python train.py --rope_theta=77300.0 --rope_fraction=1.0 --qk_norm=true --attn_scale=0.141 --lr_head=0.00381 --warmup_steps=417 --final_lr_fraction=0.0 --max_seq_len=512
Each number is 128 + 32 x the weight over its row's rms, rounded and kept within 0 to 255. Layers, rows and columns count from 0. The size above them is the row's rms in percent of the matrix's.

# layer 5 MLP up, 1024x256, rms 0.0783, rows 34-60, columns 128-255
size [ 99 107 114  93 107 109  96  99  89 108 111 100 104  94  94 103  41  99 105  86 103  95 101 100 114 103 100]
[[131  76 147 139 159 138 108 130 100  85 115 127 128 194 125  97 123 144 138 175 137  80 107 166  72 127 121 126 124 166  70 116 149 181 109  81 159 124 135 157  56  85 130 148 139 126 131 109 119 210 122 123 156 148 152 182 142 188 122 155  82 111 149  76  72 148  92 204 118 131  76  88 148 126  99  96  93 164  98 167 126  77 163 213 113 106 116 114 116 109 129 117 164  61  73 125 118 153 108  93  97 106 100 104  63 182 158 119 148 126 135 136 108 121  88 132 137 110  93 155  75 140 148 139 118 161  98 218]
 [136 139 175 107 122  97 123 223 164  92  59 144 202  74 108 115 120  92 188 140  96 140 172 111 161  80 148  96 154 183 127 119 109  83 149 154 167 155  90 106 156  85 161  36 143 154 160 194 145 158 111 117 148 122  88 148 100  97 159 183 106 147 158 135 126 182  70 135 151 116 116 126 123 113 125 109 107 112  99 122 166 153 156  90 133 168 146 210 207 120  95 160 171  91 129 120 105 120 128 125 129 140 173 143 133 179 197 143 104 167 115 163 121 112 152 156 137  77 135 121  65 179  99 119 119 148 114 187]
 [ 97 127 110 163 106 134 158 158 121 140 147 147 124 214 133 106 160  92 122 164 149 195 152 161 118  97  92 117 116 138 131  75 145 110 131 106 140 176 114 127 171 161 161 118 128 113  87 127 127 129  81  80 170 108 152 122 169 166 138 100 158 228  95  82 118 108 113 153 125 137 126  93 156 126 107 110 124 113 118 142 141  84 148  91 112  87 127 134 114 136  66 125 130 119 111  83 111  72 115  93 154 119 116 123 159 166 172 134 123 127  77 111 130 160 104  92  42  54 101 170 202 214 107 151  61 106 163 135]
 [ 90 124 131 140 154 139  92 106 169 130 187 136 165 137 131 120 201 125 179 140 123  43 128 167 123 137  74 139 123 161 166 118 126 156 138  77 157 156 154  78 127 139 168 135 144  94 113 133 121 102 117 153  96 155 128 156 146 177 147 175  97 120 162  75 138 120  93 211 158 116 153 129 130  75 113 189 125  95  79  97 145 106  85  87 163 159 208 160 136 131 105 113  86 122 110 123 100 111 146 121 153 159 123  78 103 164 204 146 100 158 148 147 108 165  95 111  96 131 172 141 131 129 191 154 131 147 117 156]
 [158 116 139 157 117  93 101 106 130 160 134 129 135 145 146 120 156 147 169 165 129 120 156 103 183 145 166 141 192 168 179 108 149  95 134  47 120 161 129 107  87 174 126 154 155 103 117 176 137  92 104 142  86  72  70 136 121 197 149 157 119 133 159  73 172 144 116  77 121 101  79 123 183 129 125 169 152 113 151  68 100  83 170 145 170 102 105 148 146 150 110  66 145 116 150 120  88  74 117 125 153 168 121  93 120 128 135 141 115 118 199 105 149 157 117 167 164 171 169  66 119 113  79  92 115 133 170 116]
 [ 86 163 179 141 112 131 123 169 103  40 130 194 111 150  63 115 136  79 174 165 137  97 149 139  80 158 161 140 135 130  93 112  75 119  90  73 110 148 169 101 146 154 122 156 130 132 170 111 135  95 134 145 156  72  82 188 131 115  90 162 150 164 130  45 110  93 112 120  93 152 137 144 169 114 106 126 142  94 176 147 155 115 139 125 130  79 117 172 101 137 146  92 103 121 121 128 106  63 133 168 157 166  97  96 138 119 169  77 153 103 178 120 117 131 133 121 126 184 154 103 160 101 158 138 108 109 104 140]
 [119  85 139 164 183  56 141  75  93 130 131 145 115  94 137  84 174 165 120 160  42 143 111 118 134  73 100  93 126 130  79 174 179  82  76 117 175 158 190 159 120 178 137  67 148  97 135 136 132 119 146 105 129 134 118 151 185 129 126 144 133 123 159 124 152 147 142 206 179 121 128  86 141 143  74  56 127 114 139 190 146 106  74  91 180 178 155 147 186 160 110 149 115 175 148 125   6 132 168  82 148 141 169 146 142 127 184 140 122 104 128 109 108 110  68  99 158  90 136 116 106  92 139 180  88 143  86 133]
 [125  76 128 172 128 122 149 167 127 124 188 102 125 162 133 119 167 213 145 121 111 127 152 141 173 118 109 188 181 130 180 136 156 163  61 116 119 194  67 134  98 133 176  94 153  87 159 110 122  98 115 168 132 157  81  87 117 163 136 137  97 205 122  78 106 100 115  75 211 131 132 135 130 119 113  77 210 131 202 160 196 123 153 114 193 153 122 144 137 153 132  95 143 123  88 126  91 116 144 116 121 171 115  92 145 129 138 113 105 198 116 118  85 188 149 133 131 121 175 108 156  99 140 110 162 139  94 137]
 [168 104 144 155 156 104 140  94  85 127 121 122 125 115 132 112 100 158 168 129 105 135 114 161 191  79  79 162 140 123 101 145 118 146 109 147 114 168 109 140 110 107 138  35 157 138  86 107 106 159  60 127 133 208 146 123 106 105 133 136 106 124 131 120 160  90 139 175 137  92 103  81 130  85 138 101  81 171 142 121  72 135 159 168 143 125 121 147  94 125  72 222 133  78 102 103 127 133 118 117  35 185 122 102 140 143 157 138  92 108 163 127 168 189 182 140  80  64 104 140 196 133 141 171 140 154  85 115]
 [132  87 173  91 168  92  85 165 141 130 125 133 134 118  70  93 137 175 129 135 153 127 106 113 180 164 110 159 130  86 107 155 134 156 126 113 173 110 115 133  59  89 137 146 102  75 138 124 154  82 126 193 123 130 107 116 108 172 132 123 204 188 124 154 138 132  43  97 140 119 128 116 131 149 114 123 138 150 146 111 141  41 154 127 175 149 103 147 143 148 124 185 142 108  86  94 122 136 112 112 142 132 122 135 144 182 132 128  80  92 199  65 133  84  97 191 108 126 108 133 127  85  69 162 136 134 157 129]
 [135 111 135  91 151  69 171 149 124 121 145 137 164 134 119 105 158 158 126 161 138 160 198 125 131 163 148 183 165 124 107 143 152  73 101 120  74 121 167 112 166 172 153 115 132  88  50 138 155 143 178 163 175 112 111 109 124 120 222  82 147 179 171  53 134 106 107 192 147  69  86 186 197 193  86 166 118  99  95  79  76  97 147 132 140 109 157 123 185 112 160 176 124  61 157 135  95 105 161 129 109 157 160 122 125 121 152  74 180 125 103  65 138 124 148 128 126  61 147 103 153 168 148 105 129 150  85 137]
 [121 148 154 182 166 126 140 111 142  96 139 182 108 181 101 100 158 140 112 175 112  79 175 115 119 121 125 100 126 126 114  36 113 107 120 132 187  77 190 105 104 187 116 121 160 106 116  93 107 121 107  84 180  97 100 143 162 215 102  90 131 128 158 114 132 100 118 156 128 112 164 111 167 169 123 112 104 155 103 114 160 107 123 107 123 201 108 111 129 133  62 109  19  99 142 209 121 113 138  88 125 124 157 139 142 138 120  84 119 116 114 141 137 102 101 107 123 160 114 108 190 160 112  84  87 136 106 131]
 [133  94 117 104 109 176 132  79 111 104 126 157 138  82  77 124 153 141 152 129  96 102  99 128 138 107  85 119 127 104  97  49 141 137 108 135 117 110 141 124  82 109 151 126 161  61 133 174 145 124 145 119 102 194 123 174 144 166 117 169 118 142  92 111 119 120 170 171 149  73 133 161 142 167  56 105 124 141 152 178 110 120 136 125 155  97  84 179 152  82 111 106  63  64 148 135  77 101 145  86  68  88 153 118 152 138 117  61 132 156 125 123  75 171 113 100 134 104 122 187 156 149  82 143 120 151 139 195]
 [169 127 173 102 137 125 138 169  74  70 128 158 130 137 159 106 143 171  96 163  95 155 155 176 138 106 136  98  86 169 128 131 170 181  98 130 110 112 139  81 161  98 134 171 135 121  92 162  96 150  84  53  86 143 111 142 125 135 109 159 106  98 119 109 113  95 138 148 118 127  87  97 136 114 109  69  82 127 158 140 100 179 134 127 206 162 169  79 111 133  79 134 151  74  91 137 112 126 174  76 133 142 143 109 165 145 142 106 144  82 157 128  92 129 164 188 129 109 179 113 151 115  92 200 100 119 124 134]
 [151 114 129  88 116 118 139 144 114 101 135 134 103 152 132 118 128 112  99 113 133  95 166 151 118 137 125 148 110 142 130 147 168  78 122 115 128 160 168 144  90 101 125 106 192 102  99 128 164 144 177 159  80 160 156 125 161 127 143  88 102 131 177  39  44 123  75 168 159 105 132 123 209 171 128 132 159 128 138  51  98 147 112 157 150 105 132 125 163 120 132 114 136 106 138 121 111 107 161 127 185 142 110 160 164 102 180 107 121 165 153 144 109 167 166 147 127  74 120 198 110  39 105 161 117 104 144 183]
 [141  81 128 128 148 107 119 106 135 162 167 149 192 125 102 120 144 157 144 150  85 134 184 125 103 129 125 137 163 112 121 113 160 100  79  68 229  99 126 142  44 152 109 137 150 104 110 162 142 104 155 130  93 106  58 152 123  84 136 179  86 133 117 102 132 139 137 109 125 148 166  93 200 134  98 143 158 160 126 131 144 159 192 101 118 102  91 145 189 125 164 152 133 142 161 198 146 109  89 107 126 101 137 137 135 192 139 127  76 122  92 137 137 120  94 105  64 145 136 184 111 195  93 130  92  83 110 143]
 [175  93 120 158 171 148 124 108 120 135 109 187 123 148 108  98 156 107 128 200  95 113 176 130 133  91 107 153 175 148 139  90 167 145  85  63 133 173  95  95 119 145 131 103 162  98  90 142 124 101 113 107 126 164 156 111 143 129 179  85 133 151 162 101  96  77 107 178 137 132 138 127 159 103  94  90 148 109 196 110 153 141 140 147 132 155  99 125 149 107 105 113 100 132  95 211  64 121  96 102  95 175 135 112 140 175 203 109 143 176 132 144 188 187  94 149 101 138 101 133 143 161 102 133 118 105  70 199]
 [162 112 113 122 149 123 115 112  99 113  74 129 150 146 173  79 127 160 112 159 104 110 219 117 134 155  99 103 224 116 161  59  87 105 114 122 121 138 112 112  52 183 166 107 125 130 157 128  61 117 176 152 131 105 104 124 134 107 184 150 159 157 138  93 137 127  43 112 131 143 143 173 108 150 133 149 164 113 137  94 119  86 115 117  65 162  95 152 160 221  88 153 129  65 158  98 115  83 123  95  74  70 175 168  71 192 166  62  78  96 151 172 108 148 148 111 114 123 170 122 110 187 109 163 120 127 120 136]
 [144  59  81 137 124  65  88 118 168 146 128 189 137 152 134 111 181 167 136 129 122 124 117 100 147  79 142 155 148 152 113 111 168 141 111 137 137 202 162 113 111 179 117  76 112 113 164 147  85  81 124 124 147 114 166 123 119 141 173  82 159 138 114 142 112   4 110 169 174 137 171 107 192 117 102 138 139 119 116  65 128  90 169 153 160 154 117 124 125 152 130 156 148  81 125 128 137 141 110 153 131 154 124  88 165 221 158 124 135 118 121 145 154 105 111  69  96  98  78 141 117 138 160 143  83 153  39 145]
 [195 179 132  77  99  59 122 124  89  68 168 183 118 163  96 115 191 168 154 118 113  77 157 167 103 127 133 105 114 172 122 105 108 167 111 144 167 118 161  62 110  57 132 130 143  71  93 105 148 170 129 147  83 147 135 144 121 123 173  65  96 149 144  86 106  79 111 114 137 123 132 142 130 141 117  77 123 116 115  83 140  97 175 184 116  99  92 134 102 170 109 159 139 136 135 163 105 134 140 125 137 137 134  50 135 157 135 127 130 118 191 165 216 194 138 123 110 173 185 128 173 150 146 157 119  79 147 189]
 [142 102 129 124  99 168 101 133 111  86 148 215 136 177 121 113 138  92  95 128 118  83 122 150 146  78 115 214 108 120 131 116 136 121 143  99  64  66 113 141 136 103 170 133 124 104 129 166 140  95 153 127 122 143  59 127 106 216 166 155  92 154 169  44 169 136 110 141 104 136 158 158 128 158 120 113 166 120 124  82 140 120 141 133 115  51 136 103 139 139 136  90 158 122 155 123 121 171  47 120 133 161 119 154 123 136 203 129 107  89 132  77 101 133 150 110 155 129 140 105 191 168 131 175 105 135  93 128]
 [121 123  86 133 129 129 151  82 108 153 129 146 130 132 141 132  71 198 169 114  94 143 162 134 174 118 154 110 122 125 164  81 158 122 139 127  99 130 131  75  61 148 134 115 161  50 123 113 156 117  98  25  90 175 101  90 158 104 152 143 161 173 146 111  81 124 141 185 230  97 179 141 135 114 112 115 189 143 157  85 160 107 127 122 177 163 111 122 182 147  65 128 134 145 172 132  73 136 112 155 106  90 106 129 102 137 123 172  63 179 144 185 108 173  80 122 141 118  75 165 119 148  94 149 143 120 106 129]
 [193 110 130 100 162  67 144 174 178  73 152 179 102 134 114  90 141  76 175 156  86 158 167  86 115  76 131 142 117 128 132 104 140 180 102 110 151 123  89 113 144 121 188 135 153 115 152 143 119 144  89 124 140 168 131  94 157 123 146 189 120 140 136 130  45 144  69 119 128  97 144 136 124 131 140  98 184 115 156 141  84 136 170 104 165 139  32  87 113 105 137 134 132 119  85  92  67 100 109 109  94  89 117  83 131  88 105 142  93 114 134  68 162 121  81  66 101 131 114 202 138  82 175 152 120 163 129 146]
 [170 101  72 165 100 153 104 172  81 133 105 184 156 136  88 110 145 156 148 148 128  99 196  76 160 129 137 131 176 106 150 108 173  91 164 105 144  81  87 142 113 183 124 110  92 146 104 167 117  69  98  44 123 139  98 116 159  86  99 108 123 129 196  72 163 111  99 154 118 126 159  73 138 155 156 122  71 166 163  75 160 123 119 168  91 141 105 107 137 145 122 249 171 140  52  92 142 128 156 126 114 110 159 112 105 116 167 140 146  74 150 150 176 119 156 132 138 134 112 167 140 118 118 182 124 124 111 125]
 [ 91 112 100 135 165 140 126 156 145  87 152 143 166 103 104  97 148 143 113 153  74 130 149 150 178  98  71 141 114 125 138 171 138 171 107 141 201 140 113 115 123 131 124  55 172 133  87  97 121  75 117  98 138  97 160 158  96 159 138 130  82 206 133 132 153  48 163 171 160  91 175  92 158 104 106 151 134 138 180 110 156 109 176 107 193 216 125 128 106 125 109 108 141 116  93 125 121 136  58 148 137 149 178  89 154 121 167 157  64 109 116  59 149 111 132 160 162 116  52 148 148  78 142 201 124 160 146 164]
 [ 66  59 123  91 121  99 103 167  91  96 188 139 133  70  94 121 139 145 118 138 114 112 100 133 178 154 117  95 146 143 129 116 128 136 138 160 106 187 119 159 105 147 198 127 113 154 134 115 113  72 160 150 166  99 197 104  77 117 153  82 187 156 124  95 137 152 135 111 135  54 166 166 125 145 136 106 165 134 128 101 133  66 133 101 143 171 159 171 146 112  85 115 146 139 135 123 100 122 128 157  51 129 178 121  87 149 130 134 137 175 130 140  95  82 116 112  89  99 106 126 116  90  93 108 106 116 147 138]
 [126 175 151 134 145  76 159 218 182 127  90 160 173 145 140 109 128 145 164 156 130  47 132 131 186 109 121 157 128 186 150  69 198 120 133 145 114 149 132 110 108 132 153 126 197  87 101 136 157 105 121 155 104 147 135 198 157 134 167 130 175 157 155  80  73 144  96 127 162 122 149 161 170 168 102  92 190 160 175 139 158 112  98 133 111 124 183 131 106 155  56 146  63 149  74 154  79  84 165  49 109 162 128 119 176 106 116 180 135 117  80 138 108  99 131 128 119  96 126 147 143 177  73  75 104 177 135 126]]
# layer 5 MLP down (transposed), 1024x256, rms 0.0713, rows 34-60, columns 128-255
size [100 110 105  95 107 106 100 105  89 108 114 100 102  94  91 100  33 103 101  94 100  90 102  97 110 103 104]
[[165  85 184 158 142 155 162 143  92  88 196  96 138 132  94 187 152 112 112 131 173  98 118  92 102 112 143 104 130 125 138 107  90 138 138 163  95 103 149 116 123  97 140 169 149 129 137 192 192 122  99 136 147 119 105 116 162  61 118 115 128 122 116 109 122  95 148 134 142  98 113 139 115 145 129 103 142 168  78 125 115 134 148 136 103 187  79  82 158 102  88 120  94 126 116 120 255  39  68 127 120 129 130 124 100 171 120 103  63  71 148 118 150 180 156 124 146 117  90 178 143  71 198 140 154 158 115 112]
 [149 113 159 125 160 158  92 158 122  75 122 118 141 104 111 127  86 161 103 177 112 173 111  92  85 172 181 114 166 113 139 170  75 110 191 180 138 124  87 153 134 103 150 165 139 162 158 126 145 153 150 158 136 135 137  74 203 140 137 152 150 102 149 126  91 125  94 109  66 107 129 151  66  91  86 149 150  57  64 180 143 139 150 103 145 165 120 159 182 152 132  68 122 133 148 109 123 151 188 143  90 166 152 141 113 116 145 138 139 175 140 124 163 107 187 151 101 139 135  90 132  87 124 120 151 125 108  25]
 [161 104 123 129  94 112 193 114 150 131 164 191  79 106 127 219 104 130 120 175  78 129 110  99 149 157 163  92 132 122 105 146 152 128 130 113 100 154 134  92 139 151 185 167  92  96 148 104 128  93 138 148  93  92  96 153 175 129 106 131 188 140 126 127 139  89 121  48 132  94 125  80 165 102 123 117 102 166 141 130 116 132 147 135 174 183 158 137 162 105 143 114 100 130 193  93 251 108 126 111 117 156 101  79 113 148 180 126 152 113 128 164 142  94 122  88 145  59 104 117 191 120 104 104  60 116  37 129]
 [159 154 106 157 103  90 143 125 145 114  90 115 143 159 138  46  96 112 111 152  89 168  97 144 146 108 168 118 138 134 104 104 146 134  92 144  83 118 113 170 156 165 153 106 123 133 126 102 142 148 184 184 186 173 168 154  73 149  63 127 126 164 111 146 174 110 174  78 184 146 139 165 141 122 136 156 129 115 136 137 159 149 114 158 168 152 131  69  75 116 127 129  92 141 144 132 211 136 128 108  95 152 137 104 127  90  87 137 107 140 136 150 109 125 122 114  75 115 156 127 115 130 163 122 149 181 122 203]
 [130 122  85 121 106 162 108  63 178  61 137 121 173 120  87 122 173 112 191 140 176 118 147 178 115 117 103 137 134 149 174 110 206 126 111  95 155 116 114 147  87  78 144 117 114 121 169  69 111 142 139 104 131 104 111  87 156 131 106  83 119 151  80 134  88 127 120 216 107  69 188 129 137 127 110 140 133 133 155 121 152 142 133 135 183 129 115 168 132 143 120 134  98 134 193  61  68  85 177 109 135 153 167 107 152 143 153 132 154 121 138 157 122 181 156  64 154  63 110 122 158 129 100 130 155 180  71 101]
 [140 172 159 157 125 154 108 142  96  71 118 100 122 130  89 138 129  97 155 174 157 127 143 141  88 125  96 121 128 110 145 118 112 125 164 161 160 104 110 165 148  92  74 107 136 123 105 110 176 141 130 113 120  47 104 115  88 116 117 142 177 136 148  75 139  98 147  99  88  74  92 212 157 174  49 166 219  74 152  94 126 190 127 103  81 105 116  96 182  97 116 137 130 139 151 103 109 130 121 175 140 162  97  81 182  70 151 113 128 156 130 158 139 135  86 150 203 130 152 122 179 125  49 137 162  94 148  75]
 [115  90 142 215  62 105 152 159 108  32 110 126 148 147  90 165 126 149 194  78 174  83 157 110 162 154 145 161  46 138 158 137 182 135 115 131 165 110 139 102 150  75 127 129 175 149 125  85 116 167  99 170 102 120 124 117 101 134 127 118 134 111 113  79 125 115 121 161 142  96 124 130 117 162  97 131 134 161 186 143 112 156 152 129  55 120 168  96  98 136 195 144 143 115 104 128 120  78 134 163  90 107  82 127 128 162 158 131 174 166 130  75 128 185 156 129 128  84 109 158 116 180 105 157 132  93 131 154]
 [127 140 110 161 123 137 197 166 144 155 155  81 135 140 196 141 125 162  69 103 151 111 175 115 185 105  98 167 157 145 181  57 146 128 103  98 154  88 154 148 118  95 145 130 183  79 137 146 146 145 138 104 120 115 115 137 160 216  62 154 144  78 106  93  96 121 112 137 129 140  98 146 105 103 128 115 119 147 113 136 170 168  91 172  88 125 129 187 132 183 173 119 136 155 139 171 133 171 170 117  85 172 183 139 122 125 180 137 146 100 178 114  92 100 127 121 134 107 124 163 156  56  72 115 137 117  90 119]
 [117 105 128 127 123 154 148  95 134 116 133 170 137 100  91 138 182 180 183 131 116 128 155 107 132 184 125 154 140 149 139  66 124  91 151 139 152 123 100 106  98 118 108 141 104 189 150 135 211  83 103 158 160  74 139 138  84 146 131  92  91 137 221 119 146 162 166 153 115  93 121 139 176 113 127 102  66  89  70 117 151 111  96  81  88 134 154  82 131 151 123 107 158 118  67 173 115  88 126  85  95  86 175 143 150 107 158 144 152  89 112 139  68  99 104 149 106 125 121 159  93 139 113 119 101 105 124 121]
 [151 126 101 156 140  95 122  46 129 134  70 117 116  75 162  88 169 118 103 172  85  97 102 165 108 133 154 116 157 180  76 164 116 144 105 117  97 125 110 189 123 170 167 127 139 119 123 141 113 112  92  76 168 150 166 109 146 117  66 151 122 121 137 129  91 181  92 112 110  92 144  55 186  98 100 119 103 130 158  90 133 125 145 112  99 102 163 133 107 175 128 101 146 166 164 123  81 124 120 124 146 110 158 112 151  87  97 102 133 158 143 159 149  90 165 127 132 112 152 102 161 128 124 136  62 102  79 135]
 [119 111 161 109 115 112 184 109 128 174 158  87 148 135 126 116  70  87 150 113 139 196 134  81 144 111 161 130 114 110  69 132 157 129 150  89 160 147 128  90  92 110  82 100 127  99  95 144 142 124 147 139 136 102 131  82 148  41 126  80 128 100 108 120 112 187 137 132 119 126  98 115 140 104  81  89 159  79 138 121 118 110 155 122 173 110 135 170 156 108 178 176 108 129 153  98 102  75 104 118 201  98 134 114 138 102 112  47 113 162 114 164 148 136  83 128 130 102 172 177 142 152 117 156 178 139 154 110]
 [163  91 179 111  96  72 136 154 106 124  98  69 138 150  80 102  97 197 109 137  83 136 156 161 108 139 160  79 137  68 113 173 137  97 140  92 117 203 120 108  85 136 159 168 175  83 144 120 110 162 196 105 163 185 111 149 150 111 160 120 127 129 130 114 106 110  90 153 121  88 129 162 129 110 168 141 119 180 111 114  83 133  92 138 137 122 137 143  80 133  91 123 114  94 140  91 146 136 156 186 140 151 109 147 134 206 106 155 122 157 102 137 159 117 118 153 125 168  91 151  74 142 145 107 138 132 141  78]
 [126  85 163 136 132 156 139 137 176 117  90 182 141 184 108 206 144 104 105  57 125 137 131 140 120  73 115 152  66 161 123 151 134 161 137 133 130 154  94 117 156 148 132 133  84 111 102 143 161 158 179 109 126  98  94 154  82 129 127 161 107 139  87 146 168 138 144 113 172 120  97 102 164 119 161 138 125 127 108  74 142 102  50 157 123 134 113 141 135 123 119 112  81  97 136 123 168  95 106  73 174  98 140 107 182 103 125  87  69 183 156  97  96 144  86 183 147 127 110 176  72  50 103 123 138  90 162 118]
 [151 130 139  79 113 136 144  93  90 244 139 139 119  58 127 127  60  83 148 133  79 109 128  91 135  99 134 100 153 110  98 158  87 132 156 106 167 123 125  76  62 143 119 106 138  71  89 176 158 120 127 113 116 110 118 101 126 133 114 108 135  72 157 147 144 180 162  93 130 143 109 125 205 154 105 150 145 129 152 186 129 143 173 146  96 173  88  71 189  99 110 137 203 159 148 173 126 162 106  89 155 105 159 127 150 166 133  52 103  98 118 172 155 127 116 180 148 145 125 115 177 108  91 134 105 124 129 131]
 [106  89  98  94 111 132 113 129 178 134 120 120  76 167 127 254 160  71 111 123 108  95 103 129 176  99 148  81 110 121 137 141 102  96 176 146 163 162 118 109 200 122 136 149 118 146 115 141 126 130 151 132 101 145 139  95  51 161  96 140  86 148 132 108  99  67 168 121 138 127 119 140 112 129  79 107  97  99 142 125 114 151  87 145 118 161  57 120  86 137  95 150 128 113  49 117 190 157 135 199 119 101 200 176 128 114 127 128  78 154 119 149  90  49 158 123 109 148 156 190 131 135 132 134 167  82 145 132]
 [ 42 128 164 109 174 161 167 102 169 139 153  64 149  61 104 229  89 123 109  38  97 168 107 106 106 125 163 109 129  75 134 143 161 137  71 135 128  97 115  43 184 112 161 125 112 172 165 175 159 126 150 138 141 122 131 132 123 171 116 177 144 103 176 137 158 146 103 119  56 170  86 150 162 103  73 140 172 170 101 133 126 118 112 134 136 129 133 127 135  89 168 127 134 168 149 157 167 147 111 136 142 176 152 114 145 122 127 120 121 129  76 146 127 130 162 163 146 142 180 120 151 189 158 103 136 128 179  59]
 [139 150  72  99 128 174 126  75 157 127 103  91 111 132 139 133 140 112 132  86  86 142 193  99 145 120 114 126 106 130 127  86 126 113 173  76 126 155 128 157 128 159 153 154 143  99 110 120 143  92 139 147 117  76  38 133 149 171 140 136 100 136  99 156 201 156 146  88  77  87  93 113 110 127 114 140 167  83 131 172 133  58  94 146  91 129 166 146 143 136 114 131 204 124 155 175 114  84  52  59 163 107 106 179 121  75 151  80 132 117 123 152 106  78 125 163 180 168  96 147 135 102 194 106 159 100  83 148]
 [133 117 164 180 108 148 133 189 153 136 136 133 111 169 121  99 158  92 159 103 205 168 130 153 181 138 158  82 115 109 154  94 148 128 129 162 132 102 132 111 178  95  70 104 116 154 109 124 121 109 117 139 137  70 135  91 120 111 142 118 199 117 115 173 193 134 128 146 143 154  85 148 148 175 160 125 176 134  79 121 130 137 140  98 157 167 163 137 154  77  84 168 166  98 129 151  49 195 138 138  67 123 220 148 140 161 147 105 169 137 140 101 149 137 200 157  65 155 156 170 143  85 130 110 117  94 187 129]
 [171 101 200 138  85  92 132 177 113 177 125 132 163 191 100 160 156 136 109 151 153 137  57 125 184 100 145 130 143 124 124 135  94 156 132 158 170 159 138  74 149  95 128 159 101 134 157 106 162 111 138 117 139 147 151 116 136 115 150 123 140 139  76  76 113 143  87 133 196 113 137  99  94  88  94 145 140 146  52 138 176 149 149  91  90 143  81 142 145 123 131 160 121 140 138 130 231 162 146 102 114 150 142 115 169 136 119  95 112 174 140 145 116 155  49 118 124  94 129 110  81 145 134  93 117  74 120 158]
 [140  62 102 157 207 133 157 169 155 139 113 105 100 106 117 205 100 144 133  60 109 164 109 164 160 178 156 126 147 143 115 135 146 105  47  92  93 144 115 125 156 152 125 151 108 106 185 124  84  90 112  87 137  86 134  90 134 116  92 169 157 187 169  95 158 147 150 136 170  84  96 100 103 192 140 147 150  89 100  97 129 134  91  87 179 158 148 109 126 117  95 150 133 112 142 142 159 184 134 119 157 164 143 116  88 162  72  95  68  36 165 115  93 128 135 105 120 111 101  95 152 117 108  68 151 122 123 152]
 [ 83 136 163 147 103 130 153 109 112 149 111 190 114 118  87 111 122 150 102 146 110 131 164 174  90 131 149 170 162  71 116 116  98 158 158 134 114 101 106 160 162 120 122 144 135 133 141 155 152 104 146  88 143 133  98 136 155 179 125 129 153 114 122 121 136 108  74 134 158 148 125 151 144 120 119 110 146  68 137  67 205 115 170  83  76 107 118 131 142 131 168 183 139 167 117  50 171 144  84 103 106 120 126  58 141 135 189 142 161 150 152 106 131 108 196 118 110 119  90 136 150  89 107 134 146  99 119  92]
 [107 106 174 175 167 154 108 113 143 128 109 101 173  97 126  94 134 139 146 139 195 148 113 145 110 118 118 123 105 170 131 142 133 118 125 132 128  94  96 176 127 149 101 146 128 163 172 143 115 151 134 141 161 120  86 152 114  94 108 102 106 151 107 166 143 166 109 145 142 187 154 160 113 121 160 114 110 158 142  83  88 109 182  88 162 125  75  74  95 160 154 153 125  84 126 151 193 144 192  78  91 148 120 133 131 116 155  76 127 134  72 123 179 218 129 132 102 147 140  93 132 117 113 134 196 143 109 131]
 [131  90 117 128 106 111 172 111 166 154 164 133 131 151  78 138 173  85  86 101 151 167 159 120  86 169 147 103 131 132  59 130 128 108  35 137 124 106 172 158  86  37 132 138  65 178 115  94 175 169 172 121 137 177 129 164 163 126 108 114  62 131 148 106 129 156 216 135  73 135 154 175 100 108 184 152 150 162 178  97 142 157 138 153 114 143  66  75 111 119 142  87 125 124  86  68  97 139 159 122 145 134 115 109 124 117 147  46  92  96 140 121 121 115 169 140 171 150 106 114 109 141 111 141 137 140 103 109]
 [156 163 151 135 146 118 123 153 137 154 169  94 168 114 157  75 159 122 143 198 163 172 189 129 164 151 138 142  88 163 178 111 103 129 141 143 154 108 113 112 196 167 125 125 115 146  74 120 114 132 135 147 107 109 140 136 100 123 138 126  51 109 154 157  57 115 189  95 133 128 155 152 154 105 158  87 118  95 100 128 135 155 126 166  54  92 137 124 159 111 157 112 136 112 109  81 173 105 119 117 171 129 162  98 148 116  81 119 110 155 156 158 185 151 173  73 171 151 134 165 105 128 141 182 105  45 110 117]
 [104  80 168 143 161  96 117  78 151 103  90 199  38 161  72  44 161 183 131 217 115 195 133 118 104 176  90  91 130 128 120 151 127  92  74  71 146 171 100 144  81 144 135 106 117 209 125 135 134 169 139 160  94  83 109 102 139 110 109 150  86 173 167 202 169 115 124 139 113 141 110 123 140 124 111  93  90 103 110 107 171 109 134  84 129 121 103 122 106  98  95 178 125 110 181 117 150  81 123 106 161 157 125 146 154 117 122 136 119 137  71 174 171 154 101  82 146 111 133 107  98 145 138 187  41 167 173 166]
 [129 167 132 161 112 209 105 149 151 138 155 108 111 141 163 150 145  81 129 104 168  90 137 149 135 114  94 111 132 138 113 108 153 134 129 135 116 118 151 136 108 126 167 169 107 159 131  99 163 170 131 141 107 125 186 128 119 149 117 161 115 126 174 141 122 139 123 121 148  18 128 156 201  88  45 140 175  69 125  62  86 128 127  65 140  88  72  49 138 146 183 164 170 147 165 145 118  71  97 137 166 118 151  90 153 118 116 137 170 172 132 150 141 162 134 166 167 102 137 132 142 153 137 128 126 124 101  75]
 [122 120 132 106 146 122 107 161 153 118 133 194 110 198 103 134  90 102 170 150 203 115 129 123 142 175 119 134 154  34  96 182 135 161  71 179 112 164 130 160  56 114 117 119  98 113  74 113 181 107 154  74  95 124 117 177 131 105 140 104 133 180  90  78 110 111 134 120 144 184 166 152 105 184 103 147 133 156 147 143 190 121 124 180 118 155 179 169 123 122 144 124  88 106 148 126 128 151 127 100 163 184 137  83 115 141 111 123 166 100 107 158  90  81 180  92 142 199 124 191 116 126  55 138  94 157 105 120]]